python train.py --qk_norm=true --tie_embeddings=false --parallel_block=false --init="orth" --init_std_qkv=0.0178 --init_std_up=0.0178 --warmup_steps=0 --schedule="wsd" --steps=7821
Each number is 500 + 40 x the weight over its row's rms, rounded and kept within 0 to 999. Layers, rows and columns count from 0. Numbers have three digits each. The size before them is the row's rms in percent of the matrix's.

# layer 5 MLP gate, 1920x576, rms 0.105, rows 1248-1439, columns 360-431
095:498570485538486483475535514436539469415497509499507428482492476503467495472497577489458532492524426424525518541504605495491574501459488485476479494546444483449489474444478470420563477447467497533491436452436460453458
096:557504548506459492563578518556471487497493518555492500564505528463439486515446515501460546482476482536454540543537462469463492519487468447510448531463507505532524561456472451490509431452473497462558493491546540454479
095:528524449413572547493419463460464517469467483504484480491545468514481521494465508569474481443419512552593480484416519502502521515507503528522449584496447654504429518517527465617489437485554577474478517521472440428498
103:519518497515487480518502457580527485505553544537404447527521504514538441465462446411450473545523495427486572513529588515480518478417433472465537537552509519549532552534547475499527497524502519518521535475507450563454
099:477460488459428554494508464529517503507524536541539556477504487527503481443567512497485448494482518478521485453424473534489490518434520493454510484547523536514519443533499444519478414514532512476568499502502511578468
104:584513576420603445471517486503515547440577463515489540518527510469511443489484522481456480558539540436530480546501488482506523533526475453497439439561483552519491472454495533529456512515455548507468490522528448473450
092:471525461562479552495489540495550564453466570503560496532525469519550449510505427493543453536544503507512500548541519486448431507412509455497417506461473524521457532504551508487386492514527529502488484552511563512487
098:488451457517512484492466454576493490466488547487476463445515470605421503447471483441548423550535576502546522482529454470450518532498476494546579558511443505509521564565516489504513418504509437471510552493505527503538
108:511525420442513483518491549478484521535467478489420537559490533514498432505539518425487516447459488509457506502460460490494489513543491537380449545545450453476507431491466488517550558519523504449600481477539572380443
105:499512448469543465473531524546586568510419549512499533458527496559519542495419468445515505549442526471543469456510478431488511512449536527508511519558515461455494506503482515479466478446568470580534481497530519438505
090:475524534532508515451484453480488484527543538568473480513505491495462500522485483480439488559560494494527520518557505522536556569514521557484561548506489511482539484514439479567492452465542508556465538533553505556561
092:424480496473519510551552475518554507396474571527493540489521511450493484418515543510506478491415502517468458550439472494525525528552456537535495500480556517529483479535486498452500497567492565532576460410500505510492
103:489526456503500559517497544516499542462449428503446515524503558437430484476468509538592547499511552516464506536528528491550505490493483602526590559453450490572497548494488529465475472421591485456488470476511462455442
095:611537529468481456496469500535495436502577538455463488515433391443490573473496476519502412549540521538560480483506447507530514504440461507504457512515521496473517523523520490486485542494483552462478532502558551568514
099:449483484472428525552545523400463499558459568468466442522454454449445481592492511505502470507586400387495436485515494512496507460411416508571486553470469548525488448461560492527582498479529553514484473515446491555568
097:558516609551615475494470511495507503396472477483474452489545426482537507491499514491496556515504527520497496530517521497509421471472494594562484539499549493458501459527528499436488498489495474515475564497482445486507
107:516520525462443521457524567461473478525558470528487446487439395419533433465455470501544478452513524457458389431483525515498493546479499489438468422577487576462505407508493483450565529502435487545518434535454468525461
100:460518505505545479480593480472476544476509455556546451468564462454520449495527510534453521582468568506475515531504451470477500484441432539513466509537549521592541504523511506553528486447507417572492463468587484530483
098:477502505427547560464517513503424562492524480567519477544504499574452543517595526531525551536561488508476412537463532472561476516587441531508455520521541461528474463466489454491479562559520388450576444568466516555482
095:460490442500445439404530506552458487436485471509450527514564558484480518456415452512537467535466470523540552497462481490506549481473526443483563521472505521506536527472503445430453496548527549513492459527541512475512
105:476501525478513524479476543553516482512517520483502441460587473503532504490480521470419478489492510505476523468506510516486542431489482441535459444480456472566508572528458517537455492557490533476494564492469530522558
108:496551500484465511546512516551471476467538481450536506519451542499535426510451528454478491524479467542528580517475560523476494520446470488510465513484543522515477485588504454514470529479509561463519546466499537492392
097:615501586497480480416559447519492573491540490476536455484526533505525439470542448540506507471567456481527614481489533503537537524494521545506404544518438511488446489485485482417533530504562461420503459485497550533478
096:449467488493540486502450496495537472511512520488507510481552452452489475456535468504556484527461460514494405464459495504467466431475539563453500452541466549479507512419480528560579478499509545514573523493587545517469
099:532487497478471498455450487467489535437545544495519517487457527502454480498442522510593492500572544479510532505567493475563595467511446503477477508414442488481491597443550459447609532568519456458483590366486544485532
107:465536494537495499508535508507521528412479449482505429549454452506536527506490447506479505460523484475564543529443566567482497480490478458499481547487452439471562535532561450450508460462562493490473522482558476492404
104:553493513463453453514459513405424593405563430469505488493506580552484484428498471486542600533496554537469502466498519407473529500520551511546508488544462465547459511439480516512467474521523488514503517508544466518534
099:450422516450436474498480492521521413633478533540510506499559481433483499491508488500523460492501503505506492465567493481505529460568516485558491544542450475495468492510524477538479465521458447495513528490532533492437
103:553519527501523503489450484547492390534475406543477465487481539481435473478484546430466478512465520464472429488539487451496476518532465498465473497528445457490510574517528467513461540468532533487441478507487553482442
100:537494529475536469456542510553421485441417533442461492467517511509549485493554505523516455532535493520467511442499501484502535478497465503493478480480555394488567566447502493486509559508475542584460506526480454446414
102:555578501587527494457495505474543485486520572495601494547488480492485479484497528517522498467469619475459506542547505529523536490452465449502520476469519429479458475506416448566518488515486518518479548449496511537468
102:571510498476562455487497490494445561479456489574475485440495543535502431541508382544601487515474538492504482481479482522487464514502481530487453491506489521511454475523472469455524526467446484543522468422527490547503
100:522581518583561490514484553559473531525523491498485519541434469515486459557434437451533525538526461473456549526490462447516537508606497459504518456504533508541489497499546492430553509541421474490415515466587526481465
106:462496480514479552488604504471490516548519496535515513482493526497462495529519466505523517488459442524485442610500523455485491490504471492485484440575543528583573551546476449520525534559559512535482480416560518467556
100:501532550484492467510492507477456524476539459482482508556490572518569523541483562485489525532491493524490513522557518528477443473480463499557486582543508474476538498465451515489472556539517471460521516444511506532496
102:534468505479488501475541549493486501525558551544605478445510487425523513474541507538499543503501464497458435519470486479442580511426502472546544561505491506561481522481531494454460463511495430471407480499512444464534
109:482525560495486465506487461577491549504555509479511488531510539472499498422473452535553509533525535498506494493545555468527444511513551461538507492485514515466476568455449433474531545580509512501463465548505605527478
097:538494530471468531520541424564495544502495475496481478523492485511462558508475451466489566533474473493429545503521463403553505535520481558484526520511555483482463507448476492400450517439440470490559562474590502479476
106:513514570535464518479549494472496502555538517448558471525519530498413486501498392437485552445499532434528417469512542358538548523479449431509454512556516494508466494467469445545430469533491481495502503443560535434510
100:474509531548525502486418458442460553504508537617536529468504533484453452461532506405465491527455528506448463478480511448459488492529578526500411501536534492552509448554549471489442533463476545526508458473503495479457
104:522497489454487495461487547513458499438444470501505507531534467455435394464474448496480537453452542521561505539479521474473468539445516552562536542544535511516458489427486502498480531616519535524527466469528434437466
094:531487514523509503488464483514491562542445522503494529463523532450553569473531479543450444508586424455515455427528502488506480494494426515535496503521492496517427451470463488450474485561494518441489567542466567509514
096:479499504565468553438484530464406571538503487512532483528508453529507504529500505472520429542470528475480479452467512520475477526471451488442489465452540535451519491499506510528528453559526471547464486467569486508543
102:491570487532525496496496539522490524523488529506435426517379555489533530460475438493536508444467590456542531488514535573562531530472504497519540532470515510499524427584558476463449456388498525515464499463561536499560
102:515543461556545459496516567439513461458486567520463474502494540514435551530538479467507547492542502472425473531481519545484450524593537530507461577441520512542582495480465494520566531478471574511493523498526478481458
096:517436545521507550456426522467523560547502438474498505506585509469471429500504490532548541417480542433512387503524532503499469580515422501544509450505529489489457508530417489450502513508517539502555559503450577502490
097:503599488493472450484553539461582469531431508499550495495477512502479509574505492449451433452566550487535485436507530515534459448494447461476485555507498569524416480503514466605502560548529511520564511574421502536417
104:532542504461485522600457471550559515434534528496498519427505447469455467493505495488468474498517484485454513470571510448416505509483571431454458452564468518485497530594554432490453430502530522467477470500520505526495
100:530556497466567550488524541470516606455416532564447505528549425467504508540513500513481512440513556511494537483530569554512422454475527496510433579502530511546489487433535554527520513477450525611477464521455462509556
102:523493517483513425556503445460495518510454534488511549458583478473526590528477493467447471530535482509454556401522435531550500471458554506468424472525489460562461506569500438490523484510497513495498574536577460528530
101:459502416554569442511511528498523550523573442481492469518457483466478526483433455525531468529476482502541560508508465532535551439412470533469556493520451494550512559466495519433585497586484510541529470497572501395559
101:574410511565488543538390502463495469548506472593543445509460517476502489529496505472485503557512543567429533542479463466478490450497513485478517462429507504544470440427454468498523457603515473513542538481492494470459
097:454488509483496499534473433542600493494493508465531513452496458524452476526505446468493448480537472546568404524485472530542425453537416531530505438445453533504465558514455538539566444531533519503542532439440482650497
105:483557492514572515491478443441532511446553454516531582496476558514502487451497557521430429493462547518514506488549470463508438478499557514465465504482498472487576505452487490437480468511479541531496523490454473520541
094:520516447476518513487430482418491513538510545518479480518503452539510551545459493601520566546465478501535530581509473456523496487555453475551576416462524512456494521484563483442553566491491401548498485507516485515513
100:500560478530504528529453450450474496477467493521566500561509487454559412488484526445471479518533483497579530507558429467475444466466540503446427507476497452535518562471429550460408526507573455423548478500484542535534
103:492515499536436458480594502528483512491574526450425509506606556487570488572520494464479536413474537470529592543494491566486536533551447465465518514479457488494474523451435458480536457544478490472482483507513591518494
100:523503429465521549455484539538468536433559510454439477467472480506500467569481470492443517545578494479387513473446472517470538490463495520482546504466503477543517528470522509442506545499394499517525493510493442454498
096:534545503489435466537520554490404504624509501433517585465532442434415529517482510438498537486455488504486425482460459393491594505540425531493514491462597508489504509572513543470588493505512488486507492482505560538491
100:526480468519504489464452554524498534532488517468514456536491466489554452537485500469527534478515541511472493451572517510492467510518472461441520428475564487564472476440488487510495465527549498570539486516527512547545
106:511539471552452559578485499493469558508474524491513525467500486479495471508522596520466543483562552432490543525504583436493451473491495519525508553447518502462505536495500542429502481502444483507505431541517502528491
096:492494494501449451513496577515513507488462544512547534532509484579568471527475459529562556544553527536486524613504553554481441538524579546511429502469482592525464531379522488507558491498461495577551422447481494421544
102:427487462497498473501401501440495453477479499542499574475473563491467527536494490504521543550443483506487488466466470500485529487487481465488543524438440546495523516522518480531503491483473489490452520511531536565491
098:467543494556535517526477563552517561504459504498459548541529556523571510532503465517531543535579562466488482483471523549571501439491413521500457558416494454438476515494474439515511451610493456442525521506479459552500
106:521465438501503540471487539431524519463499503471448459541505433552497614460462503509498521484516506520492432550479522511420552391524495407473507543480535492474571478480483547490570473568485543500493440493447505573464
100:480531509511557480496473443520547528505537441559509523506436498549506501476483503466440512471519517531549490484533509542542395527481464458529482482507538542518553485483480524531565563540522513439533563463478468516463
096:482490522499465463469510539462526454583480579453457490490539474494483524482526515553503522479494521517536471606570468525535543557473505480424481517615557490516516441491526511495551454553465519484499490531455539502516
100:516487472554508524517467480450496631529468497499560506487454515608520459566448464458595530480572476481539477497543502527561469479505478506492536479512493510457459486525468476501508544522558510450490456474502497515534
102:488524499501470472509493464499501507486432479505514513516540512556469501497519502550514508540427552488501526515498504570493469475511436513515459521497469528437599564478538474477563506462496481457470463599483528537467
100:490542460520486552452523585527516512497568534534521446539501493512429519440512547612484452538520465505477504459549527470502497452518480536455575500443544530492492425490505451479462492459449482494537515464514488458433
092:497461480515512490505513508519536504520443613470497457478544500437499493501463533508458568511465487462501456573531525491491537457506452468529532534502441557498528519528459518502487451512422449538484423512545498493506
090:567484416484479499537458539511493450515496558459460368503561464531530460585508503472476496491549534480480507443595427473485519535484444523477531465481468511459508505471542536485542475441478505525502513523564551486471
096:426559468486501502498499528529437506492524488466461448479406514471502520594553492511466479522530524414511488527529548480535501494528525515470441515465520540562455479515548477500493503529522465570525497543508462490530
098:465439551525448536483501456544514535345549524550521491519560525504447535477522523535460399577514498533499483530551476517457490507486468401536421542539501454476495519470539450542511427521466488520460484494485513591478
101:571473489511492543466542497552456464425511491484560477502469507527455464524496487566519509436540593505505458505520460544499468554540576485430453518549549453515520545506484529529530511488547497464503438438533456519561
100:592472451530446499468539548459525474485507462497473566509517518492458434511447484486509521511468448486468504498538402442489473434510481451453493518542496512478435459515497520416491540500487604499482547499538463496523
112:483486617472443535487488473524488491472595484527517418512517518527454471427473500461459447492426547503472495599545467418472537492520478547554497474550466463497443535537530544478486501513495563413496544494552460508532
108:487598541514478420458508550554447578531509542517480561499512464554541554514517501562385498482554504540515493535465515517511529480471510549510544516505538504515462492519459578597493435508462465475425449525532487536454
110:533578543481484458500490373528496524440462464495550490534507553428502524505456461499514519461473481480501531451497512551493479396469475524580471613544522521531536491502523489513440484497540540444485498556520466571499
098:483485431501516461533399447514511498535505484505485452540464514554480491458496503525462533529433534507503482463487514505496477513487557489463438406471439562551499565538470543473477481471515515509602472522510513538443
099:478476595509509505474488570503435446509537553554483495559538533530557455536562538486527494491463472510550530489515530448516485478504531490530497480461533511453519535489491521501437461483500456544474446453532541506554
092:457500588488505556520546524474525549453541486478497523517441476551481512457504517498489535479505527471453467617513506510462436513467521475492529457510488469445451472527489475496432533474474535532508472428465501358562
112:538550526455522557563534482460515514527455534496540446473454534502491566554466548553494479529526533491548490481510483497478510501459540486471471459551461472458518498457490441550532556495467497492510415515533518509528
101:509480496538458551454528488550523548510478542456498539474491514467436514494494482533475579414607516545510558532420517507515511443460479526424551517481533508546537555434465526481495434486454464518519543475546484474526
103:453542580438415525476495513549462550481523552450432561465445523476402477516511508569463545462454432501518469513563589488548530523564491541496442491447521502434505439516553503523501498529459468536531546549506523528543
100:580482466506498433446418574517542516466518492513494422488506532460532443526467472466538564413436476490548508477523484480483528505537515530486494431501502497508592545517531511498487460545525527505564468515483480563515
106:528486568471453498432521509474503454478502487493416542559533513556471501505514477470560497561550504493484498512451571497535488556512528484561455475490454479501520534474504501529420501495498456509440466531539625544511
101:511513557506587508504468401484502422448504508530443509483503553457459463513468484513431451466530454463490492517413531542594421500537490564473495440503463541398454536516525444501532495545434461515495491505524538425503
088:524414477526522513447550480402446481522495467512556502508465499480509455457510546521509566526516503478512480486562431479532505520457550521500497476528457477477436542433477529423414468452535424502548501470504535533563
099:525458429535535464476499427502512490465514542503565476442515516580494430562517512519540535520537498464574502553505513452476469428475514496487517488470488455517482535473473546456517493578568475498509507507465491505507
098:500506563481466502506451480500538531487532430530527478517510499485441528451450524503484516586450463483530554484517516496439421540466506455452514487466524529541610641425494536465508486544510562526471520472503529463470
097:454431478437367555561452460501481523546507556467454484546515492498538509485428530579484454535484466439536524516542543501505527487445479477447515536490498552493528455499492481547433555487511535467541513468448472467498
102:505543521503575521448435551492559508544444473504480396488513483518415469475507507446510475538496510508494513513462493530422442396511465529523547511485506468515499481449513482586465494481498548528522467549474554512447
109:442462432519567539480503492571539409485544508464495496444516440533518491522505478554494437504513464452497506532515472478448464542470547511469502455525490501579441483499504459523521418488500472441500513545524465504471
108:502543496519531581512461446498435453479496435491551448554505496516540582517456458500444532474480527466460546516456526565493561454462471527426467474453537471566557496441527464549485527528523525499550547519597524513410
093:473531488558508511460498431483562473453474481471482481479503543476505484423494487522573493523467508497526509473481501466545537478531551490488480481485494585443512464554463413515481544430449551551478532470550525476451
102:554570522454533499528484533497552552511516600471497550516452508503556449465483531475487460520497396506501537452495473459508499527550468486508485403535490448384557563470486469467423516493505525522522576519484529520412
106:506549498529499513425512471527412466482536448524526475500513438466438536490504508527502472494472509487536437450547526501451556488482474473474496500498499592480469452495453570595529464504486493451456499486498406496470
100:444538507540416448417464526461556523536573477519467500452514531527426415442526471502533488487484473470508476517503523506459438479500495532589404528528489489499479468453442511423465464502474450454461472476495545530512
099:531554500526479410550587508515489528416478542516503457577435468460563452500454552506459437476478583533443510480581574556518445459457448572414484498538518494463456458515401522466506513447520584497554504521480463539538
110:497529448541496541472527433412449511473527430577523521512421478496442432511466494431521509575544472504494502497518457525514531575530484517527501548507533601551466553495502508454492498457513492498522431479448454537454
098:533532493583496470445538548511490566440461567473517457459495517492562561458528436545488584471502422513518496511493560509469541470518496535538497513529444506505506561524493507540486552480561559505459439532555478505538
089:500592508471451503455513474469484565490559495477430476507550486511524481487488558523506499568445484603491438545492533538482494541516487400532498503468475424510511481509537496507522567544497491551479536530525518500442
095:531477594499463556518540520525446509544571463486554534476478555412522478515457491530568540475453554465450520467491480502507545461526474544516512534513524544581446507502508461450501506528495523495534506454503526535551
097:498517457460471456518495486510525418489512519456547509532462424538513532485530489437550516484469562467537420485534533484520444496530532606527500574454440503480476476536479452514443527560527505502483501499561504532467
094:501499544509551508515444561511442508502497501446509520492488464459507511490434466489600527527547521443519608522545506535507456482552419482544521541482513491567507464542519458502544542483535466544483473524505493463501
100:524504488465473446500491559479491513395437519479454414543498470505496482513494469497493443498510554618487540558475532561494558520522496478484515497479532523493547475461526491521535488507407485591525405492455473536454
105:466521565470469496516471561508501443463501495544441530520487499469470490518492563417529506500416501491467540490610455436474491530530419502561481512526440483517576457514516527499464515503469510494493532493519527564544
094:550556537551493486490554468504483546564542486488456452517516485533556465476504473484570570524524545511435506511463481475453456565487468511534534521504487484542542535424529464471505490468534557468468486520476541467449
102:443487486557453548503505490480386474506584609521480530542473515466581579557472506445505464434444412508431534478541525569468498518528494561488577512532474524457550512485479431496539445491525467449450546484516458607464
100:546535509507445514442520486540520586553461481433438416433518476461509471481572422522532512530476507522498541440516505512494458514542480431501529427520493536488456537448535419519414462457452480576589520506510529578540
091:427446563509516483602481507539522438504475445532521435494459485541512544480489511534461519537516512503513480472495508479445520500514493505549532516579514502496539467552532485498508508476445589497529485514543414534483
093:516470474512491467523531455470566507483572533491452477452488547531471487442529479549511488588461499457480521470493437507477487525492478478474510383572563527490463533466546526502527411528505486544467497503426508492459
100:474510495540557506552432478504493530519508403550566446493526491484500457510511468511523521488486505422472504568527472465450440428456419514482506511505513486612561477460492438582500509466508469438481479499574530487481
093:493588485502447541479466455547546567559526551488478522490500537408441557401573490551483545553443557518527481523458478477509500503496469557492504495493513424465416481553486481508537428444505648486423485499512447470469
101:500540444578419463447474500465466513483456521561586397486497519511566514467575534491476516503451436437424452527494469486545540494502574464560521456430510488502489409522484482488444516549461529485548467568446471546461
097:505494468523476486493449457523465556481463496549458455445466489492557490476548526505489575517541517483423441569487566499563514434494546539475545458451509501500503500478493512419537477505592465523440539507476550501475
094:490402491504524494599462413553496458562481526538499527576424499577501470541455565510522450392516440506526536522535484463470441522491501558566517532531544532505558548520515470508539461573476519519546424451519529439480
098:517475514553495527461476518418467531488532497454487547531452459508514494517588540528517505472524491560437530515544481476450474512529541546469507494476562480472474488558469510500532482534570472466471513525506493489534
104:559563476545468510502493460503495501450475509467456500513465546497518536505555464463516625517469538523478513557477473463496470532541524531425528513508588509484518488457464539492494548487522553468512517474436470512539
100:534505512542543525499565436501515489471477496494476490514466506483524481469516501556447512527494463448502480539538536446578391485514515529538491530541477520522482493507532506570476474445468607477534532488562597421464
099:500440548480497410655455507510474535521463475475493461482485491457528536475477487544456475500446525504534548500472479531484476516446499474474505552531478405458546568501504470539486472472601459515445538585525483432466
091:497441529525504517472546477435439536563553555474466529472499459518512495447439559545501506480556558528433483484484533492445554431513508530484515503537513518489483558439489452572482492532497486570549533549401529481504
090:506494485485438450485565442448444500531401496524543493512472505503548620452494501542556454451504505510522513491520479508476499479479464461443481471540456510549530478491544471526497533497556579542483488442464503467524
105:463448516456474527479517549468531495499453493443547458540548494529470486520506515467504479421463510481485522511501533512602534501511483491531513474511522467535521483557452531498485420519482500471553500485509521495473
098:477523556517534542565436437462487521537442536498430552486421465528564476488456498540544484425496471529504462492509512580470426408459501483484550495458549500557497545489483498529503508465493517547579472509540526520533
098:421450483423502482539532471556520558489478523500473494452503479512500524514493522494496460510545553574464535511520470487494535509526481444543437477483501495535467518508529492519510443515554549548466464562515469494500
101:502490598457449523435457485474549523509480520503502544469471531504545435519544588588491472530509508539515549553534527481573489476463518497393505550514425473492578432513438504545515501454534521531507512465507522531457
115:482545461518472497560545493464507512429477500529435502527532527464577522518471492479515506465481454523526465536539502464531530457485518502564386472488498471494463519549485548558467493553508464436519513457469485534498
099:492587499545426496528606538478485505500536471621491422516506461532460515469424504503520473520511454476508482453538464580478547492438465491506515465552549452487471496501508480539506507515523579476509486495459511511444
097:503479519464582500514593507466526502514547466471468482549442485513492546523571485501459562497469447462500538500458527520518516533500469494513467528479486538470512446524508487485628484549587531599535490465513564551523
100:484514476507495506492567481473437478526471566467486472558468447490507556528507481488454547431576478467464476500562537495457524489517511556486511479461521494480517544505569574507489583478462475474499472533517538547421
088:481460506511451521511507478546444520474541431547446504466585437501503498415444457500524501551488529508498485533483505503545567551559489483488520448529508481490526493502550575468453597454517481542432532515463475597525
092:510573471471472465498483605465494473486456558537562518551552502549600479541561525506521463519537574507479523462510505477455455504493521473523520633516514521509523512510524521496496478573446483481494550531505522483474
094:462528491476482436481454543458477570455476457535448527506428490469474413534430544466528452468517449459539505598552518502401532509507464448473550462454528473555536499476569502470513460499482487461537527536498549560517
104:560501467524449541460518497477542431545534503448423516513466500547521522407485435509479486536471525499515460479492512559468539474486544434478538471492458429448540464511501544514504508455469520421533547469518487449530
097:502561499538464530527548413504443493480438513511476448531498459530519555506430531441547523488502445520487501552432465500524442579521513429461484483436458524451497512566493423534486529460522514522549491500543480594488
103:531498522478485542452480554494530481468575421515402557476501552462572563438508480435566497535477561518547456462451506528465470516546519530517478511535536583506516458518506522430427490496535522512520524470433503463435
096:478500486459560532473549583520520501489533546586543492496576559477467474474510476452481477472507465456465577428466522483483437506530417456502486527497479523488517515420434465495509426468504496480587516505503479507511
097:494566523529458455567468452443553524491451492491443483500464512495445491494496519583458520495539601531563445499477536467454500465508524547452536484467438430536456503481458519511444420540495562509548458461512456466455
102:467509517530505539543503515405433557526464527434506529571499513453534445534492530524552519489485512517499463497520519496450458594517521507544546521527495551513491537439480475474480499520552499509484554517533558464513
093:526488472428483506503530530485500509586436511497497552548514442487506536465433494546488490450507524562496467478518478536509509605559516532515523557443523478548474500519499507511507391487539502547535528530483503478502
102:556532430591517497465491491561476518557483457574471506506551516499426393520443534502476531466583460474513459506505554476475507447451550538502517488485543521480597512481476514526434438508539489505519501464465517523483
107:555529566505505541462529506431511405468505537640549466466545519475546523483553459531537480496464474539532460545503466466455496514473498484482518519530526559512483508554523458478493521553524560512543574452505459514477
105:515528468457537494488443480510496508481483448501439474482535471469484450513492489488471542465480519451551506509521564467420436517504478517495511475480540500505493484548543485535546454458530483427549478510578427521476
106:486478557524514548543595540460480532526494470581514422491521500500472490491496492508486524507516524503557438512537608499555496573503524500502487464540450520482518510473475439501448547513513514490519457494545451528548
109:470565469527460549525453479530547498551471463497541440516458578496473477481471577517630504460447483473516475469509524450429514514537486552406499527571501517525461438512514461436520412430497498457508442489555454472447
101:416508451466490486531504521547510486520599549526436440495509492537475483533504518531499486503542506426552578410553482550490551482433523429503507443482485502488545466508450489515496458410487452479493508448548475501504
110:465474474525520472519445518585539485539458515520456531528433510505516496510462560543483525525474482455563458512516506550478494487500589608496479496494473449537487535466490497506537486494578499509581485527516536521589
096:455461524492546482509479543450525533506490555533462488496589500481469514488508541529499471546493451461537494488570521557462446540529546552473491458429537473569485503485454457494520544453539503508465475463450530524476
097:576568547570507459536426484546440514458470541489541460474520465532487511487407523449428513474473464512495482493514523511499453464490505525527482525487457510603544424465513486496502530498459489585534481435452489552528
093:538468523528536495527535531602537467439467560527558439516537452457517499541527426532518570531539486477444450519469523519638533513516488562539546550551422517524519472433522507464495487430521531604500475448485412476489
104:462503476458465492576516491467470577519445440526464477477509546518482542503476457473533450486507487503406466530506532477499547529516456475503498517506515579446430416475551564497517489519446506432537450520440532453521
096:535492491518505460557509491499510551503524478444455526497466464516566566476486467430518522503476448450485443492467483525553522534469505424538492407454543485388449548507529478448500497468454433468470528523489518520513
098:490497439569509425561499494519483570483444500541510542498526499467480535428528531461521440474458540490548387505517506485489489412469426463560549475523504452497464445526511564445499482440523443516483490543448484526483
092:566441490620460471476491535459469580466529381516491459501560536447496485480504452591498461485515568481555469480495530591484417502567410555493463559539558482478466518540423500467529430488514555544495493435477559513470
107:483517553522556500461516528510421558525516503522555469480462497513466489442487434430501535534550505491482496468506449386480518546515530440455473497519486555548536524484490424498504539523492521442478521470500491539490
098:463500466444431472542529467509461530552495525510481487524484549509474449456522456525535543522481500577493524587559539518518602457593510499456549467515516479484521481522477544448579492508509491537478486479539421503558
100:504496505488564485464515494482501542524486493479467481518572517463433550498526497593464504566576463559572470451482495443498447459472529567473502466454524539482490487445527447505492536530551504521547521504497469450515
098:518484579533513537514519578566455452483452485490497470499573552517552555554516474476493514512507465448541521453508501462515525575498514538518472400483612462452491494449464507519504523495480470476549531530523527517499
104:456530461534549538436437430480441510521533498493507499508506472530489455543548454526593498438530506429444477490542499523553504573531391568518479540464517538577456534527468462488533465514402555525498442480481470445441
104:451510503488439422490510511521522497488467515507521420513480553533495514529453528456445502490512453449438514506488500571502546434503583466463480498573410579542503525590506539534520447493535465470501518538473477511462
101:500465469501487465467472522648469444558486401539492431507506503451541472543524460433501531515467527487521501523568554505622483503503490522490513437462523529476462519544496436471438511524490451525500503463560553533501
092:562500521450455515562487533420514490539484465510396491475478358498503567447448572494525586516492508510500479497413569536498446541555530488527537498512568525481513463481502547461498545559541498535469536521464451506533
098:506493458431437521479510496478509454514570493434398537596445507452517517492499480410573541486541495430522503566554505514413465445537511550553468446479475426464465451427503527431479472391499535562477482525539535510447
103:517508504451503491525442465520465470506522500474486476541422566520523498493542558525490493529504496507563481599486464459507533481487491504481540514493534446533514500535435464496624432506511523487544551444533516462514
099:527475514558543535523584441493515435461477528564498512474468522480500522504461438496447432485503508500465490443568420529606481477510523480572523576560495469478454455512407513503495507429538466482498478562548540582431
093:509505494553451477564479552480513537529477481602517552420488476483499515515507502480530525548522526456555524582457437399577506526417420471517535504494509520467539518542481488487486492480587494511523504585455531461511
103:506538518534530504551524454503495479503418445416476467526496508531458540495528508490486490450469431471493490535448564528536516492561486518494514474463479541522493501447507455502502505528461484531450518512436485524499
106:515528476528569493510529452517473517510479432543433526526535484533518538579500542534455543501512511542489499563535437585515473515521414453488463473489525544543507586487533503548525546562432499502499587508459484478476
094:551487495443511586499508415540497467480508467447481434512525450488505596408504479487571543435436544480479459503539531549464520468519524518456554472518579544491512539503524431453521530575521483425435491476554540454536
102:477493501570530534490453536487511462470497503494497513486448455519551614542573470476496469501522540512459490512580525427456507459410533541456486392555457569550455507453517532496521519499492483460548502512510601559461
091:554463507528490508558527530414455521540543550586452502473469525466553515444515500554480418557421462472546441476513484548484462499568418538515544501502475439552469500528457409504467517483522572509525471419488510500516
102:482460558571466513448548496489563550478495477492458479451549509514517488474470528519472534520489584501511510482438487446526493405504414441530570472503503539609476477460474544521510464580527445474500482464429541573509
106:476478493519530566496522536564508478575505470582528480542508508463499498535534485470431481438554472488470485531557427402458547399475491546539460468512535486552537479556460526526540428531462503529512510503476546557555
105:529472568455496524443483566465612460449500469555498533533491498520431499439436522440536503512485431515454507493505516529452574465516513594466425479526439495516567534460454526472542472459458454469482409520509548556542
104:471473501537541538452556520480443509421505490538536470495535517524545431534481502457516425440515517505488512487489417548496532496471467485441506501516481520483516504531377499471425517488560472474504452513518559518496
101:505549498459593557505458520483532468532500507461464544588538479487529541483445569550481520471446488520498490531522499514517561477476476517471448494493477464546566536452506535506564537467480523517467499439453518458531
112:572436509574463470479486513502517483465456530478547398477487443515486470487513487425439464440557530553540530560455443470450492508507476534515506405529412526520474533532485537478509517499472520481444523524516537467418
111:519540472484504499498526486560521483498529467487533496470501462456518490515458519453512576514446540496389495518496550529499508437427581509472523513486549519446471475473470498495520453543586543540500490448469501441479
097:524456509495567470480519558417519521481554463455399541584499433503514442475466477479478507583494514534559474560500477572496495515548506487567436473485461515495476447429506504432557561526498491486486532526444513513441
105:529480505492515476472451532461512484574476562474431586540493454469549464399538484536547528445420555470501548540487478471510520481505452506434463515518484554523515551446504518492493520531478495440560460510531477490544
098:511586452480593450483432495517565470517537466569554490554541477526450529493446508569487448424504509476458501472514587472459457473476535474487482574559480497504467485529447509436433530524491499552429527494438456491582
108:397496473470504524489529557563556530532485503537529461534548586535518505512486462498482538463509481558454480526526567544499522466648504489548539527625476475547511594505517530482490455479490513494519537480540441514479
102:507511494462498517493474479488550427547440558458522519534539425459491492472512460469501509426449503426530452484571506466494433504525433471462467456565547507585532581499520434552458505441468587472492516490517455556511
102:580454459552472547500485498497468521494445481471546484473423505529534472479495542514510542486545554574556459543455623567451532607441518580526487583534494508400457506502500467459506512452472517568463457450449502559446
105:500452570388518502595518566548463410520518473537449476517462468467527463584484527457442477482588479446497528506471463491488492478448524563399495471529439453409439594464541443503524520501479536475482493490419500555478
100:523524499462604533517553548501511387519519483551470418499556506519524487477530442473538545538472455461499517480489502480473494547552458509534533472492502460524467468490498546510541438509495507484463485479523512542478
099:507409460522510476555524553503511525443508452451450533546496546478524587389472457504456584467547416443541496607470494544516456516518485548429488475535425502417481500491591556467503537568477489542542483474505485496490
094:540494590511452605530478587520500484535492518459476522425565518542535506481431438494538445589485549473463447465482503480479534538469483455486489503504469517516450501490499531496435419468397456542523412475555460444515
092:531461544532540467557493553455498473439466485526423441504486492450478532428530524529509500500460551541467478546481504525542473573532459477532558525522494504477504524532475462551445411538592544542556549516484461447485
094:545469603527479512564462609462477553454541471538548492553478535548455524487524481532549485451549546485476572488512518490498475579473463498440540497538462493541474573498483472427544529534498468498505525494455446501543